Part of a small language model's weights.
Architecture: rotary positions, untied embeddings.
Training: 95M tokens, 5809 steps.
Each number is 500 + 50 x the weight over the matrix's rms, rounded and kept within 0 to 999. Layers, rows and columns count from 0. Numbers have three digits each.

# k: layer 4 attention key, 192x96, rms 0.107, rows 64-128, columns 0-47
# q: layer 4 attention query, 192x96, rms 0.106, rows 65-128, columns 0-47
# v: layer 4 attention value, 192x96, rms 0.0906, rows 64-127, columns 0-47
# o: layer 4 attention output (transposed), 192x96, rms 0.091, rows 64-127, columns 0-47
k64:475535513444503520528490508520557542530536517535529548616586481464518513426455500489499538478482540516454599538565436518472473528505430563510499
q65:502516513504548506452502545458469526561567488530513461431527463444490458558481446458520444486450459500489491455595444516479469507443497521466442
k65:516574420444504506506529682378496598595691479610584474530622400462511535567384392483505541412444505531488496442673434512465436550467434623461436
q66:508509461476446554519536440534517488435464521482490513530476512538492487417542547555512539500545520541494537535451529489505545491475491472489537
k66:458476541494511505454549404569530451457369532474432551520434563495519457501540579519528463571468535469478463533417510552519517474515564419511579
q67:446558463494535531517588567440434595558583490501560531450505499480481514506476446503502521460533521558472441445600522490535436603480456528484514
k67:526521500444490511522461540512555535520571509545573562575590460446447516498449443434556551482461525509442559521590478523494474467488414559503471
q68:512487559522518516499513517506508534485523487516533573402429464450486517536529448438448507511472471482477505450567485511524467463475511493475507
k68:555480480510499492522470483498505474521493498498527450519487483439436517514467480453528495516554498476535526491512511458444525514474528495463483
q69:532426506498487461493467448545551447437421526482478475534475535539500519450511571531512501560443493468539489533454523482451542479568511457559565
k69:483439527532476462456537368545469436480390487428414496459395556547521507480600595523486474548490498481560454507357507520483527493517534418506585
q70:499502442554407500529473417490543558452437571446470452625520541544457486424541521521441519507588526535511522500449522528482542460524542455489505
k70:511453515518545505454533493493483449476485515460465531534521547498521471474537538514503501491446508506484492491491473528503493531529533494521509
q71:475480511548461457470524500482435627550519538465530542473473518496458478517518467519448495522530496542409510486529547497571448470513501462475538
k71:541555402469570477553409595448508573532610458552558486575582412384401600511435408418479592414489523480483548528601448426440478519460440562441472
q72:524515491516473498422520466445505498520504565509470450441512547533494512444519497454471497500450473502539489509493458503474477529493505454537526
k72:416381547547461441506495314612517333438289486364441566446348626527428506465564605514523571536500498550544431552351576469549569405563526351516635
q73:550497527523491501533479426576553440452436525490432497509448520550577523394556564505525478541511491496484595591397495491478561452504500478482497
k73:465518545509491508484535478540496484490445519477497506470462546487518448463505505510500480548490504484536467520463482518505524502529525474529530
q74:475463487534478524535481491526552470475456492514474490552498516517525528468517526515525503502507481479557522482453487525444524493489520471515499
k74:450413569549469450443552250609477339372291526348345573460386595601582412457667659596506422595487508492497431532300555563590624424550591321541563
q75:537494541553475476529475375599558459421387538488419501526400566583528540389603583518507450558529492483484571627367516462456523421527570433523530
k75:471482523503475487490543460534494483480425492498450523481435547503499496490516538528499498536498475512520473516448503526492511496526533465503536
q76:424424507563468558472528529494552498481482487565475447562511508535471529497555488484502488504542495561490515481512501610468533547477431489538510
k76:501562428497494498474470641423519575610652493544535515526620434379523431514412399445545508409462465542451441462671538489482436547524417567465386
q77:433614530466536529595554606438462527510579481640518447391424452473443581506472459436481535494363399458498419477549442438483449530426455513481521
k77:449473561534494486484508428540466475465437472456421550508454539535480477502518541494507510553546487509512513496454515471467534463531516446542542
q78:473543490571571572538518453507504451469473581394519631531540523487508445461532513534559399540495564468413590555534591523474498454520477414526470
k78:454484431450491503496478635494475589544589514577472498498615489450485506484432399545535540471552521548461446451619481492527510481480485576446490
q79:450564519452467426548454472458512494516474452498573551475550510401515486542459452458565479561514502540526576499547562459497516435497479496459528
k79:453531540546476486514530569496485549474599497533545531440495406518557574506455473520515550431529439562496554474547517527520500512463380525483513
q80:525511565465500526528512497489552498370496518470538482523447504482429470462490508511581468515448484511490515471472547528566454450449555501461468
k80:330506449553513552518551522511486483498548454514488408449466508492519542489455485536570518494542530498606499530457511542467525562502514558500524
q81:631546501419430595506536469541494518476490421545511377436478541519562511585466500525493428452522434590534533574492569571536606520515587505498501
k81:509549490437481554554583653455500550629590504563564554486429487461549451492422504418417526503485496514436516503601484476477463437516476551487540
q82:551533487514561513387532554474447523485499547569561415463453552518548489534441465500460443559502495523519495463485499471406476457508456543449510
k82:499510524510497493528465452585474468412398382564537487454444504511481526452547543459509516594511503476500465531480617584486523496531552425516498
q83:484509656512524530551512504569515512544513603504475600515458469471398500475466476457557552458500562446459533514545564499545584489478348587362490
k83:496521548584542450548457403480523484351469505500432523459535443453565492449501507570567433532548433431490482487452521500415459471548501374555495
q84:488471525507449498582578514522497457456471482497507600467525497464555546488503380589525434598579553500444425374501524485490497547554545481505456
k84:608563456464517515438503462467491575556548461459463581511521518458534556479515456530514531436514535449478589517488615500507465468443442544413485
q85:414520529466582499436493543479547499462480381487592487428490473558620569525454450572530573430564459552519572472489443462423432502378473518537427
k85:523566489431547524492580425568578477493425488504507368464474556474496372447597539454570463539486496426535496523395533532583528509517523482477473
q86:597510479499485456471449472461498498443494549487461431419558542518500482514431455491483532481551580583525538402528469504482591499462506540492512
k86:596482542489604602462586475530509417520465528549533603440518525458504456476463431469498514432494514466535514471452571430504532542413444528453434
q87:496555486525460523450557490431404517485503486432483384341447512531540520480459512500555462556500516571497474507472505488467478548523512511372444
k87:452523524426490550589574435621541429467429511494515578428458534491483563511529496545517594541477563533515437542464559545478541441442492451515559
q88:532485431430628642521497550482443472430469417474449545474514531419606610488540530528499462425521488492584470457477473458524493495533513513542451
k88:439446447483435505520544422516437496473431513514583541463485515494529441584590484487483403565415504443362533533498460545466582404552626496522524
q89:440529524520617569519529446524500542475515472482571548428441481434525568608461493367540449452456434537487501481512530544404562504502511513436499
k89:489502448575403488496583519500499525496522495538524510412537521505506398370436531467513472444542488455483520473552464507474459413638509499505504
q90:447410520457522468448408545456545515452511569475427365517511504566466533466525518490502490458388517479558357500468551442518427479418419523545527
k90:448478526441485533530557475526490411480450453457445465450427488631538460515570550581554472438570482507628417566366493508468553544490515544530512
q91:520532506534559472617461490468450594561496576523438582545510534452541495436491476461542445526554519447376522524474477497480454440494486472514502
k91:529446444575479480503452527433417543454472556478497560468656516499455499493499481448547437494572477458439566457498497393532470534507487477451460
q92:505493446546467447514481487544562527555534423487437501476477429484576501601456493541506422481501492455392563432493437604458404422390580497473478
k92:441455494385585410481530412554499489404440553436395595514492494462536448465555527541464432537555538484556496592481447477586539512507564405453464
q93:501430511502369485492409447497501590566458481540566540569493457504521458519500502524497602430529406450416462519474547422469542497591530519510549
k93:538565422516578551561511565402424517532592487595491431494501395521507503543470497489512539481475454551413488554593375480443463538474500526482465
q94:519471614494513496406454465484492510456500618470579463519459538536412438489498477473439457517518641471488605443495481512485558553550418564409523
k94:578531502550519576524508544452542470502567497550593541412552444446534589447424429466541518495542537489531461494534522490432454586533524561484381
q95:545547521483519614565513483591486540482473529535506586591478574532495510470471510514507450536471500407545565534372565480499555461524558519515539
k95:516521483489486436503530592396426518470601423512561527481578496524532521496460454504470524469446465554458456506618440487501495475557458544476421
v64:522465483632479427558431509471488442475531464505534533496463567424457545510536500474509507562481418463511441472506461509481462482464450516460471
o64:464466514514513480422481479548549479511535502502525498533572505478429516522542542501448413505520539482504458469522541541481535427511342520542482
v65:515444545597497393562403503501445571616518502494513536511400505455454504522527549490467599511434421434453586411469565554486429486567504497483458
o65:414506482494466491535405504502459594471567425462459560468512506515550443579460525499474508551535585516444506581527463485512429554504493496548495
v66:469439484396359563522593473537487518478533498528539502462486482521469468458626518547491534496593600498455542508531561506534372470539454513474557
o66:532468475474405557515475465432481415532547528471500560527447497484419467502503513543458452542483544431533560518532478503576539499534499431544631
v67:476604472538522496528484459530521456490489461526531537429576521571547527435518511531449486422531482450591577511461499468500550484547441483550457
o67:472553402602528495502448456522507459448515597499416478505494523404549388460440438458473558478460435481586481509412481483478482563499533565552491
v68:469503486476456594563494493512590519526489505432453631521424547455660434590527494427397508471507585438574580543512498523523503528401594525403511
o68:467571482493452491480422626412392485477500561417475506508399542557598476579468453404417457485545592478404542600518539419530567493518471495528430
v69:516594468534582525543412450496534514542518474535502506400502500412510506441478543540537488523548505395499558527417390564492503479410474484495487
o69:476515506582533491534448536490473522450526451488414480490480510509445477509456582570477544539471530523518572498455557550488463384462526513467499
v70:561423516473486615442528545483536485473535508504563554547478555496496523410507536527524530600487477490497531419542560510511550421505530551567542
o70:435468517494436438566434493495550400494552515515549522506411565516609424498492525390488493581476429455478531516627466398486533618508373427511461
v71:501508484470498525525479517550386439496437442518543558532468494373534514452542491472507532502380417459391579473488478497477491460441611557390516
o71:441473487461484441489485561520464493436434399403460542500526557509551481526525500479465521431475558518467543509563533469505562493485512492490443
v72:476532512465583504505433480526533496457490553470597501533519499569472452489446486557571550518521468493624559444508509551568505569616527497620488
o72:465544517583576459633492446554596494546520503450572485451489505450558422371487461478514577502506513547502430463468458493476416573475523480497579
v73:542425524466409595610536529459474578535452506569460514508449535440615495498604512482408474564485541443480407531495522449476463526542619460532424
o73:506526479497519438637400448415565525534428509476560670528562525521550482403494560491449542492479508402512508589538489474455538546533546462528479
v74:534505370424462542512542454499464530534524380564458508531584523501420352475495576511539508529522517536444586476464498487447543565555429473558539
o74:631481489498533471377519484521446480615525421554538374485568539461494428368437573572512469454457441537393565459506494457537527510475481458471521
v75:529552553424447479601590516482472510544495559495543505506435585466413497498557468510604570474429456461478452476483503497397470422443542535481495
o75:486501567458518493538485553525561649504558462500538570538390492508412535475527532587451434500567439487496536531537477534523558499438524422523486
v76:500459565524485474380556499432518535489509498522498442493489554539528447473507539584482542550511500523488465425491445471493446510591487449515524
o76:453492454509536400562556391500577442544514528534521627472528488518610418439397538527529502508481437457528569495511500428468437559591502520508569
v77:626553561441566443411510506574533460452505552594483495619555416494466440532468525450588475530580386529485528501506462463561511470575422506507503
o77:480491539537509490499601506465492503503558545482506419591462422556521429495492600431518471489469456559482445496528502530544395538575612468562529
v78:541521484539556524432484493494448480498499514562476440452469484551432585466592470433509452518606585540431447452465603357482566490580485501476457
o78:506461456515450495359547424476522409500431485603459531492502465444472497509511507486515591502484545499532512542495518456433398548522486500580466
v79:471568546388496385550432487465497491485504432578499359524462537405490565461467468640612593489468350506518503428475546572564477479494578501506497
o79:475465517437527443618461402527562588408591389459476559473452448515464450497506537571513543497492480532512508479540521618499448435483546383415562
v80:492472531550572528485553496529482551500515519481542505510477545566581547412423521601498460536487512528482379464518516502466460525454447467468451
o80:458528455505545514604429508426569495473504522524484620553379514529571589524456574498495471493549447461514504480485604477570515548538523556478538
v81:572468390491417471515476547511420452492504415484520546524546498525487489462508572543532468431429475495560445544490511434481597449490375468553551
o81:524426476444566433443430559549386491490420535596548475491566474504511514518413511528519473451501379409456446439508524432580562560541393480534494
v82:458446405451519524487438513538550491561441478495491562430531440512500480636437544517468671473421466528444544526543545558488471535455443534570593
o82:542536410513443527459495515574445530609434457497547563427617503569539537487565508492506420395527549553391425477475465564501495398481445469494522
v83:355567464564533505559601494484519565523505474520440511533595553554629501504472551593485486499513462519466562441500451550498517546586515493501498
o83:601590425604576510540497469485561567538587489480445513445530599428588453452567458505529480467503379516565571445516533483605547592545602550422526
v84:480429538651510447408464475577432518462505421456604406579482541547486527436433501609530440446518439568424548390547479507560521526518492548454415
o84:401517466516464491444490511583495460353509482508418431525495536467598495606449421481520587502505522516454490524533468430550401592463386604408531
v85:583564483638580526605539496553413450489508360492478397502497515489506597551483512441521514593469457638430489486502543496474483545529512437441415
o85:469527477515564556443437484409521518462505440517432560521522538498483537537438554444505490487519496531561450455481520544529432518538497534562519
v86:469555441557561470428673493505540518567514557502490490441525532512518458442471515579707509509497522583468505510507600521571506500513416495504511
o86:548588440580518518518542438471553445549528510539454534406412510521505443464505623531526523442473469488480533527539551483622396494504456349445570
v87:560440463596554518493439492508558483519559514588459528565513476344519546438522503488455423590470479438545557538483475427411504469533509506527584
o87:564405494540429485535400546449514489399541575548512440545611531588547470546505516504513486560437464544498476488528488538461442490460405431533389
v88:580582537391579447549558499525496401389521485496493503436533535472409575436596514450522453380572559509521494448500540517484594505488463498445527
o88:526454539452501528493519468513532433401564552538363472508499488435445504486514528492481470501589495465523565404574484460513556525479487511651552
v89:494419461494443502496531522617479472455495508461546482530435503468506507537455537442498483422366406439435431457512509538473519486438503509428428
o89:464579464414467431480430559485541512438488473461523593585496466528427577544450522551509414438533505425462413494491454419508604561439439545461570
v90:479437451467566475580510486454496428416501412493455530531559415565515528545454494535462484566573439503456547483488502544430560420457587468546325
o90:514516540529509604428514455500578481429562462412471476441606544448440530462491554439487644473529460545452426570541496403404543579472496517545424
v91:460505559414556560425452441540441517468503414482467514607547487491521554451424505483565381603485503569511573477488461532606468655631502582630495
o91:560503504516558503567467418514524494524435414463535446460500501431509433451464409453543482486448555561620479467450635580504408545433521612452545
v92:559518533641440446449568517565494514488502483519535402540498552498485545467507586557506582506446508607411547448533548442435504502606525476492487
o92:473583527516466484513434503441483548441591491484503559471460524542586528426462606503448495547489409436468498503575455423557475576490487501568578
v93:483329443464425474474478472411649579532486529514519568559519542507538466596533517576390463447483514517433493431539544527575443572534480527578484
o93:579536415462417521554481387501507463634524484500587481390498496463612459431538536480484470468527519450404488612500475450524532522511389493437540
v94:456383482632456483515629517511546446477505517470529645550448469563542435506450421480438510506548405531474430472552478518489452443387427536358554
o94:410503533485441595401550557495608450479437621555510500553541547582505485636548405515433449452561450496481405540476506519501558449532395611460460
v95:418557527503488596523540514493458445421500390436458393587487600468541560490456494504464488510522534455449538495525462472572437484466578444477520
o95:586489477450488485470484554475484505473510465455510502568458592493421602492454426472532477579473478481565587370505548434480618443575573599389553
q96:586518408515525444479559532458464496453497502453478426478504518436542506517462502571415513486447486549477491533412461491534503589544516564476515
k96:529525490498560433412559491496574487496525482520467525446497475519475477533521559496481412540546542568551499491489529509536504473515538528506479
q97:475511541503498488437426521431425493538511464515514515565544470529585565478529568403546434470478521476452511500467469445501559494499528464504526
k97:525542497533484548525491491522496539543481485511470530566493544508470476494562438607557611571494531406488580456527532519456439500538534539470503
q98:507513523474441591504469481501569553491508582518469574458440505561478378486540497576465538574529537357560535451539513450524459448577499527543521
k98:420487495507379508458546516498383465468510475484457507483504441399479474471390560476522448462506439477485402542480464440441548455444529540440503
q99:542509403495505530459515487503436511448513565533502475487514527410500499489421526583450506550499388461380494519445479491534508538560461570423462
k99:531518541497435536520471521486474481507541500472512483537478547556542475457509434560536559522518537463499547479524518519415482498590559507579487
q100:346495544506545571521481442557557484526442444418453454499547523657509506536554482526524614513478571589582410478474552421515504539538473435550491
k100:477519515461489446482513526515445451451499552545512551479489460387412542483495583462516440455427433465480530522427448517477473360394496534375481
q101:473478474540426512480439458525507530449466579490493528459421503556489376534503509493484500598557555420480527488565585499498441495519516474522560
k101:493466525483437509472525505490521450453505526482497464412452496435503462510457545492524547486477505473514471507491496445408461461486570478471491
q102:539541537511553460516515539445563486576572381499553426604610503523529607444525451519501546452453519583508422465431503501443532565522451525511451
k102:463516469537546490472441502485515485530516424563507559570554466521419556535518491533505493477450487463484530531475418506518543448512499494491512
q103:539447514518502551483458444522518447506432531404447503527507533567445502486530483514509566498466519592465489438517562524539532557583506442530500
k103:515522517465438443426543493498501465461497514458521469413418467420519481499464646501521465490509521463470522557396456455406447482464559503479575
q104:599434504544499564420492469502486488455445575524437549468390475516382419514554546457476451505452531471539558533508566488520475478515501423515540
k104:550429474509511485497494477533457487461484540459466452506460559482518495439443521468509472529509541524484460483501586477509482581523527537477481
q105:553523445422552495481532547448457552567564485571537537526497481479525589476518480443421461494525538506469532569526523521496509442405453597477515
k105:534543395512615555589479542474496559496517451534566560612564581539352542546532459524534446469459539534503579564518512545560659488508364477442495
q106:540404531525452539495508432510514416447408586491440501494447534482444433399534524534530454504471501481482494483448575507543492502517494385532531
k106:529406561513500521482545404538465502413434603420470448451401586474518468453460565468521482545539528535498478498443634485472474557553471521508485
q107:617422426494430527542492497544503441449464661452461496468443447543452431484482528511496461438511571517434497535575579494493392509540558456612569
k107:567425434545559523561526494457452479464543566472487452540490624493448450426449486461520420450501519537475504494504601492550476599511460588466478
q108:505457471421566460509510457562492467466476478469475455372563469497442420497507500574481420504512506542526505497469524526502455443524592486478482
k108:466480650477451412567492423638464373514426499541507447422434507444566491361520568491562498526562497493526532599488613524479499518508496509468538
q109:493449543549496473515388395538516360482390577439461532463469524530540487414535611488555484474487433460457552469427514497467499522520578417557576
k109:561384466545507500483498490483460536456559596467447498507476556455490436423435494453477455504515523520454425452515584387516448566541479590456475
q110:407559530508469518495451507454553443482580570496446536463426497544438464547506452510565466535482481394654481507499533453519539490441523481576608
k110:457421458517497644528421489439480462457515544525524526561569541518489508512534530482497499406430528551472508533587519492481523581488465429516469
q111:494550430498400501523462559449569569519566447484500466505516505559530520533514411567437633487531519564442383534556506448462510513515477520480461
k111:470550495485470481423445534495507542587432431468507501531473435542499478585505521529455539484416497456507539567443413584514495472483574441565556
q112:544496434463509481584532512527520510451514525455495458500564524481484435541568459469465531470563527568445521600602525524442506509497438502528413
k112:522588475422492429441466569514526387524473461512484550522501505501541573511472512563538492518497490445595456540443382583540463475440565520502542
q113:396544424478511493524451477524478488455502516445446485465522478567571486513463425532461577546485532599509435539504501467513563526541539520529531
k113:526523526537499463529521463509500558514446480533493541517578422581525478473529494551499548501460439476486481454530414527532467497505627448540539
q114:533570439456459507540526549511544505499520537493517563525492526495572496521542546404497499526482516460478592508539481492435510526479492455536464
k114:499528487442487423525388539505541453506488453546462560498525486490550605493483503545475507523492492493533461465501416513496470434493561454499499
q115:444552552462497482511424415489505480521482464515525522459528454501540509388526530561511520522566474561450496429425437454463622471542491410499502
k115:473479533550508509439422503502539485456515470514466568499511413542591522461495532547525508534505479468495438452544449437538442509552562519479557
q116:416480597486577455451536501526527479510489510572538503459424480558394464521494475549560454508460527436672493468507531541537491428426448490498540
k116:501458476601463588625488489447474476458539609481516440463472528532399458439486462462537523438552448502477512552554690427510517536500383530528426
q117:514547438526520493499509501488451452555493538405427555499508441559549609470466555480564518545558466548458519490468542516522572508469555497458522
k117:436488526516520526475557439502509591514514490556533590509565457568576609523466576514520508511503502517476498454516507482450515497578573527476528
q118:555455484464445439497447441536452430453505404501527414505605505524528466405528555522495502481512536559474428526489421431496474434556543495535516
k118:588474570561570471351462529500551521553497462443450579447488484458552470545504432522507417499516606429499445540494415540549438470512535555497496
q119:451542477539443545534476597431513505505511510536419535402472504483434530640510557485545498496450505458557481498529477503411523520388567480440494
k119:466511492478475495487464501436471544497488535528482453518534549431480522565506509459367609489489571430507491566499491541459489460490521503457496
q120:440515521458527453542479470549563526460498565558504441451513552512428413504502475505453518487460516515536502603555510442498572487526457484517537
k120:520444477429546493547434486505526420503473517550601441543511472528470489428536481552572523514521456537455463507507472475542488557444498468537441
q121:451497467545423484478479542481479495460528530561469455518501479529488567568502517449532480498520446484537457491594519451521459492520532511457548
k121:458557521497448562537532505450466509582499485502543441471468532468487469537567481486517486496470559481508535538491484555421542531500541444547473
q122:474510456497489458548577502540490474415514579483465440525555537454522481603514489449449469503515592533528478637568572503463544561528422574510586
k122:543591438439536482510515447464490378510447430555557438457540542518537574450542418501528468571473489525491488525394481610458523612504540476561472
q123:414527566505471412559453477536508496535535582494518477460503505533473532478469506612531537537514523571571432543476486502473539414588511491477529
k123:467428555566486586509526459527482493535454555460502510550477446527515446479466504485543468461505401437500488477560456498528482579524540499533545
q124:440491533445489502587581477515495440407463526532502465465486449426427492480532502449476482494527470497453522494519491496401537554475405503523489
k124:490580399450513484489488509462545401444504457537511481495540490483469553451456507551531434543546523473558419473471489495531494513478540620516477
q125:538519452498396484530552520486458508528532401531497470530491532488558598471506515524480540565472536539493437572455459512465498509516512570442521
k125:474540456485497495407487499570567552548457408467493504530510437488511556594525488530402435500526570414552527507471431615515546459523587497516540
q126:540512516424561448446568442555508494496488421529522445487533486498516478464496501555461393520455560521608492503422532551519438469498507548486538
k126:500445524528574455580514454514486426527586472495520463443509475504474548408517452496513475453604547599487510541557643475511559559557406553556556
q127:510505452530499492425476519522439514534519519507456545529498479581551557517414513443540485482516431511502522475578556456571436411482604522473557
k127:447512558478474505579574473473496577560521506534576516481464507478495458496567542460555480516497496534442567534515524514428555471542497449529490
v96:557480544554554483513560512525470508542469456499547512495452454492510473533496541434450463564496462437457581453492489438489496417445588473461570
o96:512490521414516571510496449523541477443492497505554405496481447470456491496508465500470515535495524531506469478506550515464429563458445492520527
v97:454497578475465483527403510517453508543445486510501481497499477477507451472531570495553514520448419391420528512511481525470623465520467432355483
o97:568532405469498517545536349545520512549430474568544448601566504538482582550481534499548592558448405467554424463472466509438515556432455519465456
v98:556478550532545422471568524520510494484499495506571474606459470521369429469545465528494487414519460540463509438498458433566538523511464488597510
o98:520474534493516563518539529495433543475479527479516559449546466437516513496524544475424387493470503482446543525491502439483535483560451467521577
v99:550479523497528598408454516466603556484515521489509508527521541476530508542445439490554480544476506471448458484506475497456450558528509476535493
o99:526502493549471524452551467480423536541491460514518571510517452517494499474499515523494462477471510535563507485468540530507491433514554430546584
v100:517479525442510473473528472504502481487496550483509438557494491456531495511488492483518542546468518547623483525513490486494433507472505497510485
o100:509500534558524471492521521492455413509542506475476497456424516485460466522484482517520455490554527549512471464503551511583521470506460538464496
v101:470499516495478533421491507579466551510481483506484418522531458462502461516464531500513594479463491393429484479461500443477473470527433567491448
o101:544578450487509493559531417553573471506445546510513487534412541501447542442512543527553491556578493508526555480573525546521516506510495484540480
v102:493508534478496481546561467528450477537488492501525460517471509517510506508515575439518545506402463529548524474459510535457593412434503421549555
o102:489540509438532461504434458576474360404445455552474432470486531480464446493503589524494523539545534520399492484629464555511467596504521516481484
v103:462498543496517401461516503517522519495500517544551433525463401463452490500538512468482497398572535472443545520502468570512505520521512504597513
o103:551500501457567507520526515512484505531491582531483541472498553442447552496473483465513528515496470476478507491465470473508573550473506562511547
v104:537509462438521573460527522517506506469520452522469561502516553544410583480415439497445539500575490440442512502543557561500573513605574585529433
o104:461515501523463504533441515488517514561567475506590548567585481472498514436488507516437482432485493517482506532565416486548476466494470430556453
v105:513486467533576543501524529525485543472497539469479542513513510538505512532540485593501482541413485515526481445520475571521512503519414529453532
o105:442489487530480459462439488532473517495534458502474552497494510546537467501540525456489466509512422450458532538594539488457551466524471428480496
v106:502453487456497594566443544483550504473471549564498491513503500542348466547506510530536512423487416453484462488495591495537612510467464482589409
o106:492488463433438517497538454481426550530469494497489521567660522425593546447497568478459473484443474532573532391552475448525580551528465499399549
v107:481457559441482448483523506471502512514512532438484529611500482577509525553441455465492475514464491576540457475529503536528502499494578462572483
o107:524441556513522498462479553481447427505515468539481562532527496497513469527496546521484531478448478481514459441587572476467560444484471504523531
v108:483508522441508501553485488467534459487475542525562471481470475517443494502521544485494507495481407496551508494471497504490546474402502416505508
o108:530437522439515493493531470526392438497497492515457448509570536463487493535464522500462507500485512570525476441491479465527492597510419556393525
v109:407539497527570435470604475463479461450471452455511536510489490502362563511496467510440444483531535561571534525461519557481495491476517485539452
o109:516456487537525493508460521455495500472590533481464439485564479450522480508426445501416502499432586460440533502474427577592502558537513575561549
v110:452532495488584500522516486480528502492518470486510559495468517444480546522504511468431470540510526458426577546491528593477522432461528467462510
o110:515515466487498492540472480500525515547538507549590442515581464536468493538530432517512591512429541509543443485434483542567498568482512527474523
v111:531479480458464553451500513474549503485500511473395471550532513456538537525507509545492571554476531576529441489499542461467424546517457509465468
o111:466554465589519419421496451474502502437551508488522482519485492551469498495489532534569454507490522477557476467554533573571493421468585504520431
v112:518546476545567517573383480461513490563498532520517551552508561526498424501581488495600594557531462377423650544565498465524565557548449454421535
o112:487472486517489578573481480502571531625471467474459540549618488530534510568521478527523593458538444518462426507427488525362547412558461399490408
v113:480494519492392567497441506515522488465517478496485534482534502516486464449479469440489499469600514509546493463501454481473522553494550525514485
o113:516504457498486559498523495491486521552481559516487535522474522486478525458449549540486481468467566481495519522458511455501470514456579458552522
v114:482525530512471381467588461513528513501511452483572492515499425417507451453440529531528528449455526582455571466477461546524453474464456537420598
o114:512467427517554516551502536535460498457462516522574493434371483539426472520577504461491477548476595448459521573517513475476466554485541523565493
v115:491470450582490555495461520541496566469544484481473491577502546518520519460510424537465518568537511454488413472572474535551466593605473583579455
o115:505531541514452488440559599460518601534532490464501591467461499511552561481524512440503468464511413479506559595555516556486529373473492416553484
v116:530505466535509549533540495488553502524456489537510534493468493513422563533511480506566456410531495437500552551471543581509538406469535466600562
o116:450512503404470531488465467513461576479436504520604502543608478431540487462489514462464497493479527487459551446536447458513542626540542535521567
v117:550501475464439558478488515512481508569471520507539453433460496592537497549500548460479491491415486439596485480467517492513525451467535486506583
o117:463507563442514460478491473580476370455456455518452507492480541415504413437476549481504499495605456551428551486603497418471507524512528482470480
v118:522559520421454533505478489478549544557525549515588445493489501634409447470451511459517611420551464413483543453504532421499574494510491477526505
o118:510456540546521541561428519557487347559466482515437569508592575453533484452485559522467505425559473578393501499569481400428511464561535386469450
v119:496469454519455581392590540513585538473522513491523429464486497471587545555513429503459433466402571572627387479476515624548482508505532512599566
o119:433556520466501423431502538555433460437532500509457547449401503514509438440518551486518427509475477464437591545625494474567496486473594496530531
v120:554485513518534510639461478487527517541493494509571514574475554467426474469490537490471551516454403372483506521518485530486555435489491381528502
o120:530502532402462522523556551474463520533430444498572401479599503476548527523518546496454536473463500605477453495455447511512500567531458500494542
v121:545481471487438519487522503511551550506475522543471413481517446432464500564543538511479571439486519462525562577471541483445498407449451442505526
o121:457583458471543479499445415472552511471523536497556488539489535520470487514457500514558476509514505497465478476537523537527483552501574545433484
v122:535549535484603414521513485483394502544474470488474509533491490490449473453420544527498500489465434540442581462489487500552549465524523523458514
o122:513505489604477512529490466548536445493465491542563452516542464529442500528550527506482451494497530475457442476508472480535494501541422498536483
v123:498460480452389529508460527470521496544487553521474522426484488521551548473545546496519457451547534509566449595506503398452380486474538401556503
o123:521450544491499503407509474454502527458486506479517494498570525444500483501416529465556540448483535527519461443404503469497511506440637491472531
v124:567516455483501589472508491517574516510522475535529431582495539530531506537493496431468549523483479458469455398497538418487554531520503517526454
o124:500576520478500468516521459486484441452518503501489526452522461517483504485518502589480457512562504553527512514568515549557431444493484481511473
v125:421503567482498405490473496536504486506489509514538515474520438539453453417458495517506508456487474576464483495496476465492488552546483501559498
o125:569475501552510520494525555520478493483490536516452504488510512472472514527473532468518474507536544471460531503490438492455507518474528502557485
v126:523479451504498524482515529471494498428474499505482562508486534513407601559514430542472445516576521472543490485511531512509474457473507480520445
o126:406420539527498498460470441489508536502544510437535499542581478463537518436447460471438446439426495527525528481478469493578535524507521472505535
v127:565450443551456509557471503498507511530488527530480458465517527504479492485487453516537452549522432451507452551514506422518525518507526511554467
o127:482486511468479534477536523464515549487480487458481500508529462478596531462510513475490469444533456523491487509530504527507489492507494507488525
q128:453445576497507462494404384597541431369374525422436548553441524490464499471544556465545464571478526438525562547371500585494548475565545453519606
k128:484439595529474476495535225644528325372272534389352563475324636572552463421612647571516459582495510495516518573280539527520565421540542336540634